{
  "num_key_value_heads": 1,
  "vocab_size": 8192,
  "hidden_act": "swiglu",
  "norm_eps": 1e-05,
  "positions": "rope",
  "bias": "none",
  "parallel_block": false,
  "init_std_qkv": 0.0265,
  "init_std_o": 0.0,
  "weight_decay": 0.039,
  "max_grad_norm": 0.5,
  "schedule": "wsd",
  "decay_shape": "linear",
  "max_seq_len": 256
}
Each number is 50 + 15 x the weight over its row's rms, rounded and kept within 0 to 99. Layers, rows and columns count from 0. The size before them is the row's rms in percent of the matrix's.

# up: layer 5 MLP up, 512x128, rms 0.296, rows 246-263, columns 0-127
# down: layer 5 MLP down (transposed), 512x128, rms 0.282, rows 246-263, columns 0-127
# gate: layer 5 MLP gate, 512x128, rms 0.311, rows 247-264, columns 0-127
up246 096:74 42 45 40 20 29 48 48 27 43 40 43 48 36 47 52 32 66 59 59 37 28 05 61 34 65 60 69 59 64 67 57 53 52 47 58 44 62 65 33 45 55 28 20 43 62 39 48 41 26 31 61 39 31 34 65 44 45 46 63 29 44 43 80 33 44 54 46 34 56 67 48 49 46 44 51 48 43 43 60 21 29 30 64 48 36 62 70 50 53 56 27 62 17 30 56 44 62 28 28 64 49 34 39 39 44 15 67 81 35 39 32 51 52 55 54 41 40 77 67 47 44 59 71 65 27 63 27
down246 103:33 66 36 43 66 59 88 57 53 37 71 34 64 64 68 74 62 26 45 47 57 57 59 80 54 42 70 55 34 35 62 50 43 83 56 29 50 60 43 33 77 67 63 54 31 54 35 48 56 43 67 39 45 50 87 62 57 55 55 47 69 56 39 49 71 48 53 85 49 54 42 67 43 62 54 40 62 46 51 40 44 59 45 68 75 17 45 39 40 63 33 48 48 60 55 68 34 32 80 29 53 64 60 53 42 86 65 57 54 35 58 37 38 51 64 22 43 64 31 45 59 33 64 37 61 85 59 33
gate247 092:32 57 31 61 71 46 37 72 58 61 36 80 69 65 43 62 57 70 54 77 46 56 66 61 86 80 53 42 53 36 35 32 65 39 49 21 33 38 28 62 69 69 35 53 44 32 42 41 57 59 42 73 62 53 34 41 39 27 55 41 42 51 41 65 49 50 65 53 26 54 32 44 57 56 40 52 40 61 31 62 45 74 84 50 47 39 27 64 27 70 54 59 20 59 28 59 65 46 34 73 15 45 51 32 59 46 76 30 49 40 43 36 51 24 45 44 59 48 27 58 57 69 62 72 44 54 47 63
up247 093:56 39 22 67 52 65 61 76 62 67 54 69 69 58 69 61 46 37 61 64 39 46 44 62 57 72 64 45 38 35 63 53 52 34 52 56 65 32 62 37 47 51 35 80 57 29 44 23 38 46 18 59 47 44 28 53 34 26 42 55 49 52 54 42 44 41 51 48 40 26 54 39 75 67 39 56 49 53 46 42 03 84 75 44 55 48 33 66 36 51 57 47 21 46 54 26 66 64 48 47 37 72 53 43 40 46 39 41 41 47 58 33 37 29 55 58 56 82 11 31 71 53 81 29 32 55 54 62
down247 100:56 43 52 49 62 65 42 25 42 63 42 49 87 74 38 54 62 55 55 30 70 43 31 76 71 35 48 48 60 77 46 65 43 32 47 62 57 43 57 36 40 57 41 36 55 66 31 72 54 59 48 66 58 52 57 53 11 77 62 53 50 54 70 59 45 58 43 19 79 31 54 65 95 67 27 64 29 49 63 66 52 55 53 59 47 36 57 43 60 57 48 49 20 80 49 58 39 34 61 52 73 57 54 32 45 34 62 54 36 40 39 68 55 69 49 53 34 66 58 75 26 61 83 62 48 65 65 42
gate248 091:35 31 34 53 51 79 70 60 44 73 60 51 47 31 81 47 27 52 52 53 62 36 46 37 51 63 31 56 35 32 28 50 50 68 41 28 61 49 34 56 24 39 69 40 55 68 44 42 18 60 74 32 55 72 38 57 55 58 76 53 42 52 40 62 38 70 43 59 65 35 67 24 42 54 59 50 59 59 70 24 28 75 75 49 47 27 44 29 50 38 50 59 62 36 72 77 41 41 51 77 25 31 70 61 47 69 28 71 60 66 43 67 30 46 46 56 48 31 41 59 48 71 37 53 37 33 63 69
up248 090:35 61 60 34 40 25 46 43 39 36 36 69 52 45 25 46 65 45 66 47 29 42 44 54 55 33 47 44 42 60 54 46 58 47 64 51 20 57 68 45 76 63 54 49 54 21 64 41 90 58 39 52 34 25 79 39 35 42 35 71 54 49 65 53 61 34 46 12 60 56 52 50 32 67 38 48 28 31 37 72 69 43 25 25 58 52 73 80 40 42 51 52 21 42 62 07 51 55 64 18 54 52 25 43 54 30 38 47 37 21 70 49 57 39 52 36 55 59 61 51 51 57 63 50 66 60 31 54
down248 091:48 49 44 67 75 44 57 54 67 64 50 54 48 62 43 35 55 52 53 38 59 40 67 34 34 68 53 38 64 49 46 55 35 35 81 45 39 32 47 19 61 29 36 25 58 52 20 35 69 47 53 65 41 45 60 81 63 38 23 45 55 42 55 58 73 36 31 34 40 69 29 37 64 15 74 39 43 31 47 51 57 62 68 51 16 59 83 28 38 62 38 67 38 55 31 70 55 67 45 51 62 28 51 52 64 47 41 15 25 55 59 54 47 46 66 76 49 74 32 65 40 34 62 61 54 31 52 64
gate249 097:24 29 46 44 50 20 64 80 23 43 61 93 43 51 40 61 60 44 43 22 31 27 70 54 46 77 54 41 70 64 55 48 47 37 49 56 57 38 53 45 31 56 68 43 44 44 40 52 51 33 62 38 24 56 58 53 46 67 39 30 67 53 48 65 73 47 34 49 37 54 51 58 54 85 29 53 41 29 63 47 53 74 60 47 50 70 37 32 52 19 62 63 29 33 86 47 59 47 43 28 55 68 49 65 81 65 42 30 64 44 26 49 49 58 38 33 57 37 47 17 55 39 61 51 65 51 57 27
up249 102:56 48 49 62 57 37 66 57 37 60 73 62 52 42 58 47 65 68 41 26 53 41 64 40 69 60 38 72 83 54 71 49 40 57 50 20 46 33 44 54 35 60 41 21 49 41 37 53 94 25 66 56 26 41 67 75 11 40 59 45 50 33 50 71 63 39 39 57 56 41 54 59 37 59 29 44 50 42 45 65 67 22 44 57 61 59 62 38 59 65 33 37 63 42 65 51 46 24 40 36 68 63 61 56 52 48 51 33 72 11 39 43 61 49 24 35 24 24 62 40 74 61 51 28 53 32 59 34
down249 103:56 71 56 41 52 47 38 36 35 41 40 31 53 58 43 67 51 70 44 26 49 36 60 50 36 49 36 06 64 56 26 67 54 30 50 64 51 57 50 57 27 42 37 24 62 73 48 66 51 54 56 44 35 58 61 53 68 30 71 54 37 51 54 63 72 65 44 56 50 46 35 54 31 67 83 56 74 69 35 39 72 73 49 56 40 72 32 51 52 57 60 16 32 64 73 47 41 54 52 39 43 58 35 71 49 79 13 59 65 69 47 55 36 69 61 59 78 35 50 30 59 58 59 12 64 42 57 70
gate250 088:65 60 51 47 65 37 70 58 68 79 68 29 33 47 62 43 92 65 56 67 44 66 46 49 73 58 65 61 73 48 71 59 47 56 52 36 52 38 61 43 95 56 58 62 49 25 66 43 44 65 67 29 26 66 44 49 31 96 33 52 58 50 46 65 43 52 45 71 43 68 56 53 42 45 37 28 49 37 71 72 36 69 46 54 61 43 54 48 45 47 55 41 22 56 41 56 59 44 49 40 63 49 42 42 47 44 40 61 56 61 64 25 57 34 63 43 53 25 64 65 50 51 35 30 92 25 49 80
up250 098:33 54 35 69 64 39 80 61 51 50 56 56 67 52 56 44 40 45 72 52 92 37 37 52 51 41 51 46 52 18 69 76 36 44 62 27 37 46 53 39 63 43 62 49 40 45 31 49 63 32 55 30 22 60 45 64 40 54 22 21 30 61 21 40 55 46 69 73 53 48 41 53 35 35 30 26 66 35 58 37 49 69 53 36 44 50 24 47 70 50 43 30 32 49 56 53 63 50 42 82 82 29 47 38 55 65 44 51 44 53 20 53 46 42 67 55 74 31 69 44 57 38 52 51 73 25 41 84
down250 091:41 41 47 65 39 56 78 40 40 61 53 67 62 38 57 32 42 67 34 51 49 44 61 75 40 59 52 68 66 48 28 46 51 69 21 40 52 35 76 52 33 62 24 52 44 38 43 64 63 92 60 32 49 32 32 45 60 50 34 54 55 64 63 63 63 67 47 68 56 53 44 63 63 75 39 56 49 56 38 76 57 56 49 51 56 40 60 55 30 62 28 87 60 61 52 74 28 35 53 50 58 84 86 63 67 55 54 77 51 44 72 33 29 49 18 45 48 49 61 25 39 52 16 50 51 77 54 50
gate251 106:54 39 48 65 85 60 34 36 23 52 49 38 50 71 58 41 53 42 49 46 14 52 27 45 46 65 58 30 69 57 39 56 50 46 45 35 64 79 58 31 61 43 45 51 67 45 52 76 27 58 57 49 38 36 33 70 33 56 61 21 47 52 40 71 54 48 38 45 33 66 79 44 55 64 69 39 43 43 66 51 38 59 42 21 36 54 47 41 54 86 78 64 45 46 46 57 37 61 83 31 52 46 62 54 36 18 27 51 66 75 45 68 41 28 47 16 44 54 18 60 42 51 61 44 41 76 55 65
up251 114:34 44 23 41 47 21 89 44 76 15 72 49 59 32 51 45 50 33 44 47 61 61 47 60 49 62 45 61 59 45 55 25 59 47 92 51 32 63 53 45 40 52 62 24 71 66 45 69 49 62 55 48 61 50 55 33 78 58 51 46 49 45 60 28 75 58 45 71 47 43 59 82 60 44 40 52 39 48 34 50 49 38 40 65 45 54 86 57 56 47 47 34 49 64 56 46 34 37 49 72 72 38 66 65 44 91 72 83 37 14 44 46 56 49 34 42 43 39 63 62 59 46 63 72 44 37 46 62
down251 108:43 59 48 61 41 53 71 58 38 48 53 66 66 36 63 53 74 39 37 75 58 38 14 60 66 43 64 56 20 55 48 74 42 23 56 28 56 54 50 58 61 42 44 73 59 42 04 51 21 54 61 48 58 46 43 22 53 45 45 42 35 68 78 58 71 83 74 58 51 71 75 66 36 53 43 46 56 52 41 53 67 30 66 34 45 65 22 49 45 43 42 61 37 69 42 61 68 66 21 40 42 54 52 47 58 55 51 63 31 31 52 51 33 58 36 46 28 69 44 69 33 49 65 45 14 72 58 44
gate252 092:36 44 84 23 44 39 27 61 35 89 63 65 32 54 37 46 40 52 49 61 40 58 37 59 55 36 37 35 46 44 47 54 62 39 48 75 49 27 82 51 35 57 42 41 52 17 22 43 42 44 30 61 50 63 51 24 35 49 35 56 40 37 55 46 16 56 48 19 34 48 80 37 60 52 75 54 28 68 55 11 55 50 77 61 45 38 14 46 64 44 41 60 53 22 67 46 46 44 54 40 39 32 33 54 38 55 32 30 41 56 67 52 66 44 56 54 52 48 58 42 58 44 74 39 59 62 78 45
up252 089:72 60 61 53 55 57 18 45 55 40 56 66 61 76 31 41 54 79 47 61 42 65 63 53 67 46 30 40 73 43 46 54 39 62 45 35 34 33 66 58 47 64 36 62 69 38 46 59 39 50 51 47 50 63 82 53 37 42 43 30 54 87 55 56 37 22 47 62 70 59 59 55 49 65 60 71 38 36 71 50 78 41 54 30 66 23 86 48 54 56 48 63 36 37 67 34 65 62 74 62 42 80 44 45 59 67 46 51 32 30 75 60 80 75 23 62 36 51 38 56 42 35 71 51 64 75 46 62
down252 095:28 53 71 40 43 36 41 20 57 66 64 52 52 52 56 74 54 42 58 60 57 43 61 76 44 26 67 57 58 42 59 17 84 41 46 52 66 52 32 58 24 32 46 66 72 20 44 45 61 20 44 56 54 52 27 48 47 64 58 66 44 53 53 40 43 54 16 14 30 64 62 56 67 49 60 36 37 37 58 30 52 52 56 42 26 41 40 59 67 36 36 57 55 30 47 22 42 17 53 66 41 34 64 62 35 71 51 40 31 45 52 20 46 43 65 47 49 49 49 15 60 71 74 37 53 51 65 42
gate253 090:46 41 57 48 33 58 40 60 44 46 21 78 70 56 37 00 31 46 78 51 39 35 41 30 57 39 54 57 50 73 38 42 50 38 61 29 66 41 37 41 49 41 63 29 37 61 33 41 32 72 53 64 41 68 05 47 55 60 67 58 67 26 38 51 37 32 44 47 50 16 54 62 68 48 52 62 37 47 63 61 45 57 24 48 47 39 84 54 46 51 59 34 45 72 42 60 59 60 52 64 74 36 53 28 48 48 51 56 53 48 31 44 23 61 36 53 50 22 10 70 57 49 45 33 53 50 48 60
up253 089:35 48 46 43 26 42 60 52 67 38 62 45 53 65 49 81 63 25 41 59 35 54 25 85 37 47 30 58 33 39 56 40 48 63 70 62 37 46 82 64 43 37 61 42 76 51 29 50 21 57 46 53 50 21 40 34 59 38 28 31 34 64 58 63 57 33 37 46 50 53 41 31 45 49 59 55 83 36 68 49 47 43 56 42 26 24 70 33 53 78 51 69 43 45 72 65 60 62 48 41 34 47 80 69 62 72 17 45 31 66 34 60 30 45 34 43 51 51 77 61 55 44 82 59 46 47 36 48
down253 096:51 39 46 65 52 53 60 70 19 42 27 43 47 43 32 50 57 62 59 67 62 53 90 20 65 53 68 31 53 46 39 51 37 38 35 53 44 62 52 38 52 55 50 34 42 44 60 24 69 40 46 20 37 48 48 82 89 34 39 25 49 29 32 42 04 38 43 41 30 43 54 39 32 41 58 51 56 46 52 49 50 55 48 27 40 60 43 45 23 59 40 56 75 43 40 47 86 65 45 58 48 34 38 52 32 53 48 49 43 59 34 58 64 72 62 59 69 57 10 44 24 41 64 23 42 55 48 57
gate254 108:61 79 51 73 42 51 51 34 47 58 53 61 56 58 43 75 37 72 48 41 13 35 57 56 47 33 51 61 49 65 22 69 36 49 58 78 68 52 46 04 48 65 60 39 64 42 78 60 62 60 40 62 53 39 67 56 70 53 35 28 64 61 35 42 75 59 45 33 44 56 31 47 46 33 45 77 67 77 10 47 56 40 43 60 47 52 77 50 63 42 66 66 71 57 54 63 31 19 44 40 37 67 41 40 31 64 48 47 26 32 45 51 65 33 61 44 62 50 56 40 49 51 47 83 47 27 46 34
up254 106:47 62 78 24 55 60 40 40 57 56 49 58 73 68 43 31 70 57 50 68 47 31 55 52 36 43 53 62 52 52 56 39 36 43 58 79 13 32 77 26 53 47 64 27 47 57 37 53 45 34 74 48 44 48 69 41 43 56 32 59 49 53 40 55 46 52 22 62 51 82 58 55 42 43 77 58 65 60 62 29 39 47 33 54 54 71 39 46 69 43 70 78 67 29 72 60 55 39 39 42 53 33 91 31 76 59 54 23 52 58 65 47 43 23 51 37 78 54 66 53 73 48 23 53 69 48 54 22
down254 100:27 61 60 19 72 73 29 56 52 64 41 33 59 45 45 71 49 54 34 44 64 61 54 40 45 40 32 55 66 64 46 42 95 46 74 71 42 35 30 43 34 25 48 46 59 74 59 43 32 47 45 50 29 41 47 50 37 52 49 67 36 48 61 71 72 52 42 45 41 41 57 33 41 48 53 37 46 50 81 48 36 85 60 50 51 73 35 67 87 41 92 48 57 40 30 64 36 41 57 44 56 69 28 53 61 54 55 60 28 61 51 38 47 28 51 41 68 68 38 62 74 82 64 38 47 54 51 34
gate255 094:72 57 55 46 83 26 45 16 25 58 51 26 70 56 55 50 77 64 57 48 46 69 23 43 18 46 61 78 34 51 53 48 38 72 45 41 45 61 59 57 58 26 52 63 62 52 43 57 40 49 47 75 56 40 48 52 35 28 08 44 32 49 34 61 40 57 70 49 20 48 63 51 49 47 66 51 58 40 55 46 56 55 50 42 31 41 24 53 66 67 34 81 58 00 55 45 51 42 64 47 53 47 67 56 45 29 53 72 62 44 42 61 70 56 52 66 44 66 63 58 31 45 63 59 44 24 46 77
up255 098:70 67 50 37 60 08 27 63 44 75 41 49 73 48 26 51 40 60 58 45 55 20 57 57 35 52 69 86 59 38 55 68 49 45 59 60 51 44 38 62 56 33 22 54 66 45 28 52 58 45 61 87 77 59 57 66 39 57 36 18 51 20 58 85 24 53 49 37 39 39 45 39 43 43 54 50 32 31 14 54 69 56 62 64 27 39 45 53 31 45 56 61 58 33 45 30 61 58 72 45 30 50 31 33 49 61 56 65 43 76 41 49 48 55 30 53 50 66 42 41 39 55 49 55 53 76 67 49
down255 097:62 63 20 46 47 62 67 60 48 32 41 42 47 38 82 39 62 43 82 58 73 46 49 66 48 67 47 36 47 37 63 36 41 48 55 58 47 34 44 54 58 54 17 56 56 32 33 63 69 38 28 57 45 52 69 77 79 48 40 35 55 53 48 54 47 32 36 26 47 52 49 42 26 40 55 48 77 82 43 71 61 60 78 72 44 60 50 58 51 34 72 50 74 46 87 67 50 34 45 53 51 24 16 48 73 44 57 48 40 53 77 82 76 28 49 47 53 58 63 59 78 42 47 48 38 55 47 66
gate256 099:32 41 67 50 51 37 55 41 34 34 47 51 53 44 66 50 72 39 58 68 25 48 40 51 47 08 21 90 58 40 23 44 36 51 26 45 45 62 57 54 37 49 56 29 44 45 53 27 52 57 56 30 73 76 47 38 46 49 57 48 72 55 43 64 46 45 33 24 49 29 67 49 69 41 37 68 43 55 35 63 46 52 27 54 55 88 84 72 59 68 25 35 27 63 34 45 54 35 54 48 32 62 41 58 30 40 48 65 20 59 60 48 68 46 43 44 50 37 55 59 32 43 86 70 50 60 41 73
up256 104:43 48 65 28 59 75 35 71 56 72 55 37 38 23 52 36 38 37 35 28 66 72 66 34 38 54 74 32 43 80 55 40 38 66 60 36 26 64 39 48 53 48 52 78 64 31 65 47 76 58 30 76 18 39 35 52 78 52 48 70 38 36 18 43 67 56 43 42 71 59 61 42 59 47 50 42 46 59 67 43 59 39 79 36 39 35 44 32 61 32 59 48 50 44 60 55 55 38 68 27 53 39 47 17 37 56 57 39 67 38 41 47 13 24 42 58 41 45 75 42 45 62 56 38 65 58 60 30
down256 098:33 52 62 25 56 40 56 32 41 38 50 57 53 65 27 61 66 29 42 49 57 38 25 51 40 29 39 86 54 49 50 46 23 53 18 58 68 53 61 56 70 64 60 67 32 55 35 60 27 40 51 49 93 67 40 46 58 52 50 40 66 37 50 45 25 57 20 66 23 55 40 36 63 48 57 71 49 79 17 65 48 51 30 64 51 39 71 48 10 61 32 31 30 60 58 69 78 24 38 62 52 61 42 49 32 58 53 50 55 53 47 53 67 62 73 49 60 53 57 61 55 32 41 50 40 48 30 60
gate257 094:25 40 54 46 48 63 44 71 32 55 64 60 17 34 57 41 55 65 61 33 38 60 49 71 22 54 61 68 38 30 55 49 41 45 45 57 32 45 37 50 66 63 53 57 31 75 30 53 75 65 40 52 64 47 48 29 70 62 35 62 68 45 33 51 28 60 56 48 46 30 51 57 77 67 70 71 52 94 52 55 29 22 42 61 65 33 63 47 54 54 63 82 68 41 59 43 42 20 60 51 31 59 53 44 46 35 48 60 59 79 59 43 51 62 24 48 73 43 68 57 80 44 80 34 24 45 53 55
up257 093:69 50 45 62 51 27 24 24 33 56 42 42 63 74 59 36 49 45 64 61 54 63 30 25 62 45 51 42 76 38 59 73 52 74 59 28 58 55 73 44 56 20 48 78 53 38 66 56 30 42 47 46 43 62 47 71 40 25 48 46 28 51 69 38 57 54 39 42 50 67 63 41 31 28 45 14 73 28 53 44 54 63 50 46 36 47 52 69 81 54 47 35 48 47 40 42 57 87 48 47 54 63 59 48 63 63 61 65 51 29 39 51 37 37 98 55 45 50 62 27 62 57 13 67 71 54 56 44
down257 101:69 41 43 73 46 57 55 56 69 57 63 40 51 47 66 53 62 28 62 58 63 47 58 98 46 45 25 45 66 30 26 45 55 79 56 56 84 49 55 70 68 54 44 55 33 41 69 63 77 35 72 65 63 42 21 67 39 83 27 46 68 31 82 40 43 44 31 64 54 69 91 66 58 49 56 22 53 36 70 42 56 58 36 54 43 70 31 24 41 42 53 52 35 65 46 33 78 50 48 56 59 34 55 62 35 33 53 51 52 64 31 62 59 54 53 59 58 49 47 71 40 61 47 52 38 50 53 51
gate258 095:58 32 45 31 51 34 03 54 63 77 54 68 27 40 37 36 69 52 30 53 67 67 51 46 34 63 64 54 43 56 35 49 60 36 59 24 45 38 71 62 55 53 24 17 47 56 67 41 63 57 62 34 38 46 69 68 70 13 46 58 65 60 49 63 54 78 72 69 52 49 46 20 48 29 42 80 35 50 51 39 50 32 31 57 48 65 54 62 52 33 52 41 31 57 81 49 46 40 49 52 38 44 52 55 25 40 43 35 46 48 30 47 83 45 41 54 40 48 85 81 57 48 66 46 41 38 64 56
up258 096:68 65 39 48 53 30 23 24 34 53 38 43 58 30 60 64 34 75 23 39 49 45 60 51 42 65 49 61 59 30 53 47 66 57 26 29 63 51 58 73 42 73 34 20 58 27 63 49 50 47 71 66 59 32 69 58 43 57 45 49 54 62 21 48 53 64 42 92 42 60 52 43 90 50 62 58 80 51 66 52 63 33 54 46 64 59 46 52 59 37 70 44 41 73 67 61 54 50 72 53 29 52 30 31 82 29 32 46 57 64 61 39 39 63 75 54 18 39 47 46 63 69 37 34 67 56 54 49
down258 101:34 15 67 72 60 36 48 26 66 45 23 56 48 60 54 22 61 41 33 57 49 64 50 45 48 56 74 30 76 48 66 35 46 42 55 33 42 51 41 42 70 45 17 31 65 57 80 49 90 53 68 60 58 66 60 53 57 43 59 66 54 53 45 59 39 49 44 39 20 57 49 49 75 56 47 29 42 65 69 56 30 52 59 51 26 47 51 59 45 44 54 54 39 48 25 44 35 36 72 46 83 60 83 73 41 30 78 53 57 51 51 48 67 33 56 73 16 50 70 43 50 69 44 44 62 64 27 53
gate259 085:36 53 19 23 74 58 43 30 48 51 39 55 49 39 64 58 28 44 34 51 43 53 57 60 65 27 40 78 52 60 50 63 61 49 68 46 45 54 18 58 55 49 46 41 62 64 32 45 65 73 54 47 66 57 44 56 46 61 52 12 57 34 57 76 37 45 29 48 49 60 64 45 44 43 44 86 56 59 72 61 10 59 60 55 68 47 40 30 61 24 42 17 18 62 41 21 67 48 78 39 53 73 42 67 66 49 41 68 28 79 47 50 45 44 54 59 73 66 39 56 43 49 53 66 39 70 49 65
up259 090:63 62 73 33 31 73 94 51 60 53 49 53 25 70 53 54 64 52 31 36 47 51 40 50 20 52 36 29 43 33 39 57 78 54 32 55 19 64 41 62 23 46 77 86 49 48 28 46 31 67 44 50 35 31 51 56 42 64 56 49 57 48 42 67 72 61 46 34 76 50 61 41 49 52 40 61 52 55 68 81 55 39 54 51 49 54 47 80 31 63 55 51 46 38 75 51 58 60 69 75 50 54 17 54 71 45 60 49 87 55 74 46 38 38 38 42 76 54 49 50 60 64 49 57 71 67 37 54
down259 099:53 43 41 33 47 41 19 28 45 61 55 76 54 58 26 46 26 39 52 34 30 50 45 33 78 51 48 53 39 78 49 39 54 44 43 40 68 48 39 32 69 50 28 31 56 39 29 78 54 24 37 49 56 32 67 51 43 35 49 50 45 55 66 49 41 67 48 45 31 41 45 47 57 54 66 29 18 35 59 33 46 50 45 52 75 13 08 60 56 47 66 73 51 40 47 46 49 74 45 56 73 46 61 67 18 30 51 55 29 59 52 62 38 56 39 65 48 62 54 66 54 53 23 46 37 41 12 19
gate260 109:29 68 69 78 58 74 65 47 42 24 85 58 23 56 39 85 39 77 56 34 51 64 56 58 54 46 47 41 42 52 49 53 38 48 46 45 56 54 59 44 59 30 36 41 71 65 48 37 66 82 63 30 39 64 37 47 33 18 38 44 66 41 30 52 37 46 74 53 41 52 64 50 69 37 45 86 59 52 46 51 59 39 88 62 45 23 67 16 74 53 60 57 57 50 58 44 57 56 41 47 29 72 80 34 41 60 40 38 43 23 39 38 57 62 41 34 43 56 57 44 48 56 41 37 51 79 64 39
up260 104:51 39 53 60 49 57 31 59 63 76 27 54 38 58 68 64 50 41 24 38 44 60 50 42 49 44 68 41 51 52 57 53 52 62 48 67 68 50 55 71 54 47 59 47 61 56 64 60 34 58 56 56 63 60 58 66 94 47 52 55 58 49 26 47 61 76 17 60 59 63 33 78 29 77 39 57 42 32 47 79 37 61 00 15 75 61 34 50 38 53 55 62 42 15 34 60 85 58 50 62 44 41 56 53 61 23 78 52 51 54 54 68 44 74 51 50 48 55 54 31 66 46 54 41 51 61 57 79
down260 101:40 47 45 43 68 25 42 47 50 60 52 24 48 48 75 61 66 40 42 21 68 69 48 42 54 29 62 31 37 46 61 46 36 43 41 86 54 52 43 53 53 57 40 39 61 42 49 73 54 47 61 46 48 70 50 54 71 52 53 55 67 69 56 53 83 68 25 70 78 70 62 49 51 99 24 64 65 67 43 59 65 53 58 34 48 49 76 36 58 66 69 46 32 52 36 40 78 63 40 41 27 20 48 40 34 53 63 60 32 58 46 62 64 63 45 55 32 40 56 53 46 34 74 30 59 27 75 63
gate261 104:60 66 48 71 74 56 24 37 34 58 56 47 69 44 56 57 48 67 38 19 56 59 48 28 64 19 19 53 52 69 32 70 33 60 38 38 51 37 50 39 47 27 34 66 42 24 57 51 60 45 25 66 64 57 36 35 39 56 13 38 59 28 71 68 47 37 27 67 47 57 66 50 23 51 51 34 58 53 59 58 28 73 44 74 27 48 51 36 60 69 40 26 52 52 78 36 51 47 24 36 55 51 50 58 86 72 60 33 55 67 50 46 67 60 49 47 56 57 38 59 49 76 50 56 52 25 38 32
up261 104:36 59 50 58 38 42 61 58 62 45 32 48 29 49 41 24 56 37 43 34 65 20 49 62 23 67 55 48 56 63 69 75 52 66 77 31 65 44 65 57 42 72 63 20 69 58 22 43 66 48 44 59 40 42 39 38 74 60 60 52 20 26 42 15 33 53 70 61 57 16 54 33 60 40 39 64 54 51 19 42 56 51 36 43 62 40 50 34 43 44 59 42 63 39 54 56 52 19 27 55 58 52 24 47 27 16 30 47 42 18 47 46 62 56 42 31 57 67 38 26 37 40 44 36 54 59 45 60
down261 099:45 69 57 46 48 55 41 48 43 50 49 29 54 48 42 40 29 66 53 21 50 75 58 34 57 32 42 71 58 81 41 43 43 45 51 38 44 62 42 28 69 52 36 25 68 54 41 50 84 53 37 71 63 55 51 73 31 45 56 57 55 34 62 26 43 39 30 57 29 26 37 41 73 44 73 35 61 56 43 51 99 67 58 67 56 55 42 36 90 46 61 34 32 51 45 46 74 64 31 54 45 33 54 59 44 49 31 52 43 54 22 68 54 61 38 58 68 44 34 74 52 40 53 20 59 36 24 42
gate262 096:58 49 32 61 55 68 49 70 56 56 46 40 56 57 64 40 31 37 79 67 49 62 34 83 78 61 58 38 26 47 43 69 55 58 50 59 43 40 45 58 58 45 57 35 76 60 46 54 56 50 21 37 99 41 40 51 52 32 45 63 50 40 52 31 28 45 53 18 65 58 64 56 59 71 49 43 51 44 55 51 54 90 52 68 63 56 68 59 65 27 62 30 26 51 18 47 58 41 77 62 57 46 42 36 44 23 48 53 45 65 45 92 35 36 64 53 60 58 61 46 28 46 51 82 59 36 42 36
up262 101:70 45 57 32 29 53 68 89 43 34 55 38 34 37 31 21 58 46 59 27 78 47 55 89 36 34 45 57 48 56 41 63 50 50 53 28 27 56 70 58 35 21 38 55 62 47 69 26 60 30 31 45 61 29 51 54 52 53 27 60 22 63 36 53 30 72 61 78 78 48 67 21 46 40 41 51 51 64 39 56 88 41 53 44 44 32 62 34 50 41 46 78 49 75 59 40 41 42 36 49 45 44 32 58 52 35 41 58 57 56 35 72 36 78 63 59 54 68 41 50 61 57 47 38 39 60 58 37
down262 097:54 52 82 45 27 44 53 50 59 63 69 70 54 67 67 58 48 39 67 64 39 52 52 53 36 48 54 36 40 28 39 71 25 47 66 60 52 70 41 37 77 64 31 54 49 53 52 50 70 24 35 44 37 46 69 41 40 42 51 39 56 57 52 46 60 59 53 61 50 57 14 44 48 80 51 41 72 79 62 37 43 52 28 28 83 50 21 39 28 60 58 61 59 48 52 54 83 60 19 62 30 53 60 63 69 52 65 81 40 57 52 69 30 45 55 48 12 41 56 67 67 51 49 61 60 15 25 48
gate263 089:63 72 47 36 42 60 39 72 40 46 41 58 36 63 39 51 53 34 34 33 25 38 45 64 33 47 37 55 49 40 74 52 46 45 09 51 75 70 74 24 61 39 33 33 46 65 50 36 50 62 58 43 28 61 46 61 46 32 30 42 30 50 61 36 53 34 53 38 30 28 89 50 38 35 43 54 34 55 57 54 30 68 72 57 42 61 17 72 45 29 55 56 62 25 37 47 64 33 44 31 45 42 52 48 50 89 35 44 70 64 52 44 23 64 73 11 41 41 47 54 33 62 56 47 39 43 43 35
up263 094:52 27 66 59 48 79 66 60 54 44 52 66 42 44 37 58 47 31 63 47 63 32 38 55 27 38 34 79 55 55 61 35 63 58 57 55 60 41 61 38 60 27 71 31 63 38 47 30 29 38 50 59 43 35 56 33 72 78 47 77 30 27 51 64 54 27 69 67 20 65 41 61 38 41 41 37 56 35 77 57 56 46 47 69 58 30 39 51 55 55 29 83 43 55 19 46 64 58 74 38 21 59 48 40 25 73 32 59 33 51 68 60 24 61 67 19 42 59 60 36 56 63 40 63 31 54 41 37
down263 097:41 36 33 39 37 56 44 55 30 42 49 36 70 70 38 48 47 70 52 45 73 97 55 54 50 48 42 44 85 34 44 38 47 42 52 55 26 07 42 57 72 25 78 56 37 70 68 31 39 49 39 80 32 52 48 61 26 66 23 51 61 53 56 69 45 63 24 45 71 63 34 46 24 46 53 09 33 53 60 51 33 60 61 78 43 55 22 54 50 53 72 53 59 59 55 65 39 63 69 54 44 44 56 58 42 34 47 46 63 40 50 64 52 35 30 65 71 32 48 54 42 45 43 69 39 34 55 49
gate264 114:43 44 46 81 69 48 42 51 56 36 37 36 45 48 40 56 31 58 48 61 70 79 11 48 83 43 25 37 30 31 32 40 56 36 43 63 46 41 51 73 62 40 45 32 32 75 41 47 67 46 45 66 32 55 71 38 60 35 63 49 26 50 62 71 54 58 56 69 14 58 30 64 53 50 29 63 52 57 53 46 24 40 27 68 43 13 57 69 32 56 61 65 63 56 59 39 56 38 24 74 34 57 57 68 54 50 57 24 32 61 40 49 46 47 28 51 42 45 62 36 55 77 32 59 24 37 38 52